Each number is 128 + 32 x the weight over the matrix's rms, rounded and kept within 0 to 255. Layers, rows and columns count from 0.

# layer 4 attention output, 96x96, rms 0.0852, rows 0-95, columns 32-63
[[144 149 132 125 149 149  75 138 163 137 132 179 148 175 146 122  93  62 101 125 150 183 156 166 133  79 110 116  81 142 114 181]
 [122 119 130  95 143 104 111 133  69  53 153  99 105  74  82  90 133 157 110 150 126 147  93 202 142 129 171 111 155 138 131 214]
 [118 110 107 110 122 144 149 114 104 180 115  93 148  85 119 108 108  98 147 134 203  81 122  12 128 138 171 150 160 162 252 111]
 [136 161  92 132 194 127 149  79 149 140 177  90 136 200 100 123  99  84 186  97 137 119 118 160  88 123 168 147 153 128 133 142]
 [140 139 112 153 159  97  70 124  86 172 134 162 113 120 158 108 107 111 105 172  98  81  73 164 135  66 108  98 127 157 113  96]
 [190 133 135 149 143  85  93 133  45 175 103 179 149 144  74 129 106  65 123 111 169 144 143 123 159 121 150 140 105 117 127  89]
 [126 118 114 157 176 135  78 127 163 133  82  94 160 168  97  86 125 151 151 128 183 145 111 105 163 120  92 130 165 148 152 161]
 [141 110 134 105 106 105 164 164 121 121 100 133 140 143 107 145 117  97  87 171 155 140 130 129  96 115 147 206 139  98 152 166]
 [ 68  98 125 112 119 143  74 125 129 152 172 114 118 183 169  87 169 122 130  93 103 130 179 120 117  84 119 123 137 132  99  79]
 [158 181 130  93 185 178 142 118 144 109 146 141 109 155 108  66  88 107 134 128 124  46 134 128 143  74 106 182  90 118 154  72]
 [141 140 107 114 112 160 153 168  84 102 109 104  91  65 136 173 126 116  84 147 120 114  95 172 178 158 104 150 106 191 139 147]
 [116  99  90 147  78 106 164 110 151 142 126 162 126 110 167 110 140 148 146 131  76 102  76 119  91 115 105  98 105 118 100  88]
 [157 134  97 151 172 110 199 103 104 103  91 156 117 145 113 119  91 106 162 133 139  80 133  95 152 119 126 162 104 104 107 140]
 [130 151 118 137  92 116 178 128 142 167  93 125 150 159 123 148 134  68 145 126 126 144 130 136 131  93 104  81 124  91  95 132]
 [100  97 159  79 108 185 123 154  86 132 126  70 150 139  84 119 100  95  85 110 117 137 129 121 179  92  99 175  97 131  93 191]
 [ 90 146 145 114 175 173  95  92 140  66 144 104 117 114 119 138 150  90 170 101 100 122 120 117 135 139 179 107 101 146 122 169]
 [130 149 120 147 136 136 114  97 102 157  77 155 128 124 111 152 130 108 171 110 128 153 131 124 152 170  86 158 128  94 137 101]
 [109 178 106 121 120 159 131 130  88 146 161 191 149 140 155 115 130 135  67 130 133  90 151 137 123 122 145 105 123 160 141 143]
 [142 144 130 143 155 120  97 113 137 135 155 170  90 140 119 149 112 141 126 127 129 147 171 156 155 149 117 136 102 145 114 125]
 [156 122 130 116 157 180 105 137 158  89 131  82 142 125 105 155 161  98 110 118 137 145 130 107  87 140  81 203 101 112 188 144]
 [142 182 151  45  93  75 126 148 119 153 105 187  74 162 137  66 155 153 178 121 116 196 190 159 103 149 141 153 110 115 144 118]
 [ 99 123 147 190 121 113 156 101 132 102 135  98  56 149 109 138  76 139 188  81  93 146 139  82 118 149  95 154 141 142  48  87]
 [107 117 143 112  99 149 118 154 120 157 135  99 144 127 129 115 146 154  93 124 152 157 114  95 144 104 116 148 148  96 111  99]
 [133  89 130  91 137 117 123  90 136  91 114 111 105 131 152 141  77  92 174  99 123 110 129 142 140  86  79 127 126 166 120 124]
 [ 47 141 120 118  98 168 136 151 151 120  96 175 110 146 132 163 157 143 102  96 104 103  87 152 107 124 112 148 118 162 133 131]
 [123 160 113 127 120  97 125 118 135  85 107 144 127  90 108 119  93 166 145 124  97 140  98 182 171 161 126 169 148  99 144  96]
 [129 166 146 118 165 125  58 127  92 137  97 139 145 131 135 148 120 144  83 167  75 140  96 127 127 118  88 148 146 177  70 114]
 [ 71  84 136 151 139  93 166 160 143 131  46 128 114 133 198 165 162 206 162 129  88 143 153 142  87 139 143  88 111  85 111  85]
 [122 122 118 105  90 126 148 148 160 125 158  73 132 145 100 105 138 165 134 115 129 120  70 117 176 147  79 138 118 139  93 107]
 [ 94 114 133 140 113 124 132  92 172 113 133  85  91 131 147 107 202 161 126 138 109 133 129 144 121 104 104 150 105  61 107 145]
 [100 128 144 112 182  50 166 148 161 184  87  93 111  93 128 127 106  98 176 102 128 135 148 100 111 179 148 138 124  91 188 120]
 [138 116 130 152 104 154 161 172 167 153 122 118 132 195 116 159 137 139 108 123  97 134 179 125 106 109 117 121  81 164 111  84]
 [132 143 146 141 109 156 165 176 163 126 186 183 152 118 131 134  89 152 110 161 161 142  99 125 129 106 151  72 214 135 119 128]
 [ 90 174 120  96 137 185  74 129 134 139 145 108 189  82  83 102 107  64  95 148 142 104 184 120 100 108 170  75 155  89  97  85]
 [158 100 140  72  88 101 203 138 102 163 134 165 181 171  69  63 151 148 129 163 116 152 186 131 128 130  72 120  70 126 143 135]
 [180  61 111 109 149 202  75 216 169 141 113  97 178 129  92  64 201  86  89 137 109 108 137 187 128 127 138 142 147 131 187 125]
 [143 152  90 118 114 108  48 146 126 126 103 104 147 126 138 127 160 110 142 148 101 174 125 141 120 136 137 136 153 116  87 120]
 [ 99 192  96 140  99 126 159 159 143 146 130  83 119 136 142 164  89 177 156 130 108 142  74 153 122 104  65 161 131 135 160 116]
 [151 226 120 158 119  80  91 164 163 202 122  71 138  79 104  86 165 143 158 150 120 126 130 137 130  87 186 112 178 166 206 122]
 [111 191  61 132 154 145 123 153 178  76 186 130 194 144  91 178 154  78  91 116 103 114  92 130 132 130 106  98 106 126 175  78]
 [165 243 175  97  46 122 159 128 122 128 133 198 128 133 193 117 191 144 101 124  99 136  80 159  11 115 130 117 128 171 139 191]
 [152 126  81 116 108 118  96  76 166 172 118  99  65  96 191 136 121 162 143 157 107 171 134 137  81 149 117 185 117 134 117  95]
 [127 123 106 142  75 151 153 102 147 120 151 205 140 172 164 114 105 150  85 114 174 109 142 201 102 102 145 136 146 127 177 136]
 [129 109 166 130 121 114  99 171 167 105  37 164 127 133 132  57 140 142 123 113 117 116 114 136 131 134 159 124  72 116 106 152]
 [142 123 155 105 184 133  93  84 124 109 159 119 170 166 169 126 139 146  81 120 122 127 151 133 142 154 101  81 110 166 176 177]
 [138 141 176 173 132 121  63 100 130 162 140 143 150 111 144 165  57 137 112 118 125 122 123 177 155 176 100 125 144 130 124 115]
 [135 106 149 124 128 151 150 127 103 109  88 102 122 102  49 196 171 178 111 151 139 142  89 127 133 156 153 128 127 148 161 171]
 [145  92 137 101 165 131 158  99 134  90 130  93  69  67 133 156  94 145  73 137  98 149  73 134 124 161 171 112  69 134  56 155]
 [115  70 118 150 137 126 108  69  53 136  87 146 130 170 146 183 112  83 195 138 129 163 145 101  74  99 222 133 121 181 123 171]
 [142  63 167 108  77  83 113  70 139 123 202  85 117  69  95 154 129  66 134 123 155 108 139 172 127 148 145  97 115  77  90 120]
 [122  77 104 154 141 123 135 167  56 116 101 130  77  87 129 112  85 147 106 144 140 117 137 162 140 157 160  75  97  97 114 166]
 [123 133 100 140  70 150 156 109 104  96  99 172  86  93 105 166 125 132  59 116  86  93 157 112 147 116  74 144 142 181  93 171]
 [104 147 126 115 125 158 127 112 151  94 130 198 156  94  82 112  89 125 124 167 199 169 107 115 138 123  75 152  98 171  60 124]
 [126 131 128 128  53 142  71 126 156 114 123 151 107  99 107 139 134 153 132 191 181 136 206 124 150 150  91 101 139  69  88 112]
 [ 99 108  90 108 104 129 108  92 124  70  72 140 100 203 203 110 147 127 185  82  95  94  89 108 102 152 144 143 130 105 133  83]
 [132 162  82 158 149 157 143  93 138 111  45 126 173 153  70 153 159  95 162 139 165  92 163  71  42 146 146 101  90 129 133 158]
 [136 145 149 122 127 162 126 145  92 109 130 111  95 154 163 117 114 149 125 151 108 122  94  96  57 128 110 123 157  62 124 146]
 [ 79 195 163  85 129 136 178 154  97 108 141 135 174  99 148  93 119 104 135  81 103 112 160 123 151 146 144 104 193 163 229  76]
 [117 110 120 100 119  78  76 120 169 207 187 156 136  49 136 142 159 104 162 195 158 142 153  95 143 159 228 144  87 135 119 135]
 [141 109 146 139 117 106 176 122 121 135  64  96  52 119 134 161 129 169 155 105 143 152 117 160 106 101 176  93 104 127 173 107]
 [138 101 122 143 188 137 136 156  73 144 143 200  98 135 122 109 163 128  83 145 105 128 107  95 143 129  66 141 169 147  88  67]
 [131 100 109 121 190 133  79 138 127 169 127 160 148 167  46 100 130 168 128 118 134 109 117 124  57 146  82 120 156 150 171  95]
 [134  53 125 175 153  95 124 155 194 126 161 178 172 125 118 127 186 109  94 148 142 181 142 170 143 120 193 113 159 136 120 142]
 [ 61 123  97 101 144 149 195 156 101  56 133  83 184  87 157 139 127 166 172 134  97 160  75 122 145  84 161 135 117  89 107 109]
 [ 83 154 163 151 106 134 142 100  97 139 118 125 144  86 174 158 129 120  72 123 131 115 154 112 200 114 114 130 110 135 112 116]
 [132 113 118 143 190  93 110 152 156 134 147 102 125 126 155 159 131 131 182 150 127 179  88 155 154 196 146 164  94 154  91 180]
 [141 107 142 106 110  74  89 139  92 156 103  74 142 122 162  93 160 160 208 119 116  68  85 118 166 129 143 162 162  95 130  89]
 [182 120 172 127  67 150 174 146 147 102 122  86 107  89 117 109 137 144 160 127 138 125 122 165 143 153 148 101 144 121 221  94]
 [132 100 135 151 130 145 170 112 130 113  71 174 136 105 126 117 134 132  46 108 106 157 163 155  91 191 184 124 151  95  81 183]
 [115  91  96 162 125 121  98 141 101 101 182 113 100 123  98 166 144  96  75 130 166 161 133  86  96 128 177  81 134 128 116 157]
 [132 102 128 151  87 163 116 116 164 120 161 108 126 178  79 156 159 102 128 154  64 130 117  99 136 110 128 171 117 112 175 125]
 [ 74 114  94 106 147 194 197 119 148  89 156 129 101  58 177 123 116 117 158 124 201 153 121 137   8 132 142 127 154 132 179  98]
 [133 166 108 107 135  66 117 146 131 132  86 133 197 159 163 164 131 121  73 153 158 113 126  93 126 168  84 113 149 156  69 152]
 [138 118 148 116  98 104 107 150 131 100 122 102  89  63  69  87 137 185 156 115 111 137 105 102 118 188  71  90 153  92 142 151]
 [197 121 193 127 140  93 107 133 122 167 161 143  90 192 145 158 100 153  89 116 156 152 129 110 126 155 159 116 104 114  86 120]
 [146 165 138 143 108 156 126 135 127 173 173 165 137 171 170 153 125 164 103 141 157 106 158  52 156 123 162  61 145 120 117 111]
 [100  90 128 113 206 101 131  88 140 150 147 152 176 112 166 144 118 166  82  79 168  89 100 120 144 168 171 117 127 123 125 129]
 [152 104 119  84 127 135 147 155 174 141 122 114 107 131 106  75  63 125 100 132  89 170  95 108 173 170 109 126  75  90 129  89]
 [ 83  81 128 164 155 156 136 138  98 119 171 197 121 192 171 163 107 157 101 137 121 131 119 174 202 136 121 132 153 144 152 172]
 [197 196  83 153 137 111 136 142 118 125 147  78 138 119 150 100  77 161 152 125  58 124 110  89 146 180 132 134 145 118 148 141]
 [158 125  88 208  88 126 137 156 140 170 146 119 185 112 189 103 142 136 159  86 110 114 157 148 206 173 138 123 150  84 113  78]
 [143 170 137  75 130 122 132  99 139 190 119 160  74 128  58  41 109  80 145 120  97  82 126 108 140 133 139 163  82 197 148 176]
 [139 137  97 150 125  77 218 154  57 152 133 131 145  80 174 180 139 147 164 127 142 127 212 130 123 171  80 127 144  77 179 117]
 [ 89 101 163 121 167  93 113 195  65  71 107  76  39 141 146  86 100 155 136 108 207 160 118  93 117  69 141  95 130 113  89 153]
 [112  66 158 119 120 168  83  90  58  97 124  88 108 118 166  96 105 138 130 144 142  24 119 113 165 126 135 137 129 130 137 146]
 [116 148 145 199  93 113 144 133 136 129  95 116  53  81  99 136 173 108 114 119 178  71  62 116 139 142  88 176 156 130 152 175]
 [144 115 141 111  97 131 155 149 110 146 136  97 118 140  50 193 112 138 168 121 155 164 156 137 141  93 146 118 161 122 116 128]
 [184 165 166 154 155 144  96 146 169  78 128 139 227 146 148 129 136 100  94  97 117 140 180  77 168  84 142  83 110  92 160 114]
 [132 162 154 156  61 166 116  76  98 112 154 151 153 159 128 121 197 107 136  92 171 112 129 171 131  79  73  53 159 116 136 111]
 [147 127 140 166 149 126  88 136 110 102 144 108 129  99 160 138 181 154 128 109 133 132  71 115 125 145  95 111  67 159  95 109]
 [126  96 115  86 118  95 121 112 165 130 185  96  89 202 148  91 100 120 186 124 143 147 149  90  94 108 183 157 135 134 131 169]
 [143 137 148  78  88 137 133 154  95 113 162 127 151 160 128 152 127 158 142 139 116 154 171 127 132 148 111  94 143  92  87 118]
 [115 109 135 184 131 124 142 138 118 160 137 117  99  81 121 152 129 165 124 103 149 130 118 126 129  98 151 119 152 166  94 142]
 [132 136 165 168 192 116 119  46 179 175 147 102 202 101  92 141 181 178 104 130 102 122 142 117 116 128 104 119 104 116 127  96]
 [110  68  94 134 143 144 180  95 168 109 182 102 121  90 115 114 137  52 119 202  55  79 146 177 118 109 148 176 150 195  99 140]
 [144 107 142 146 147  48 150 119 168  80 130 154 130 138 144 200  69 105 124 146 140 147 181  94 156  88 154 198 134 150 199 146]]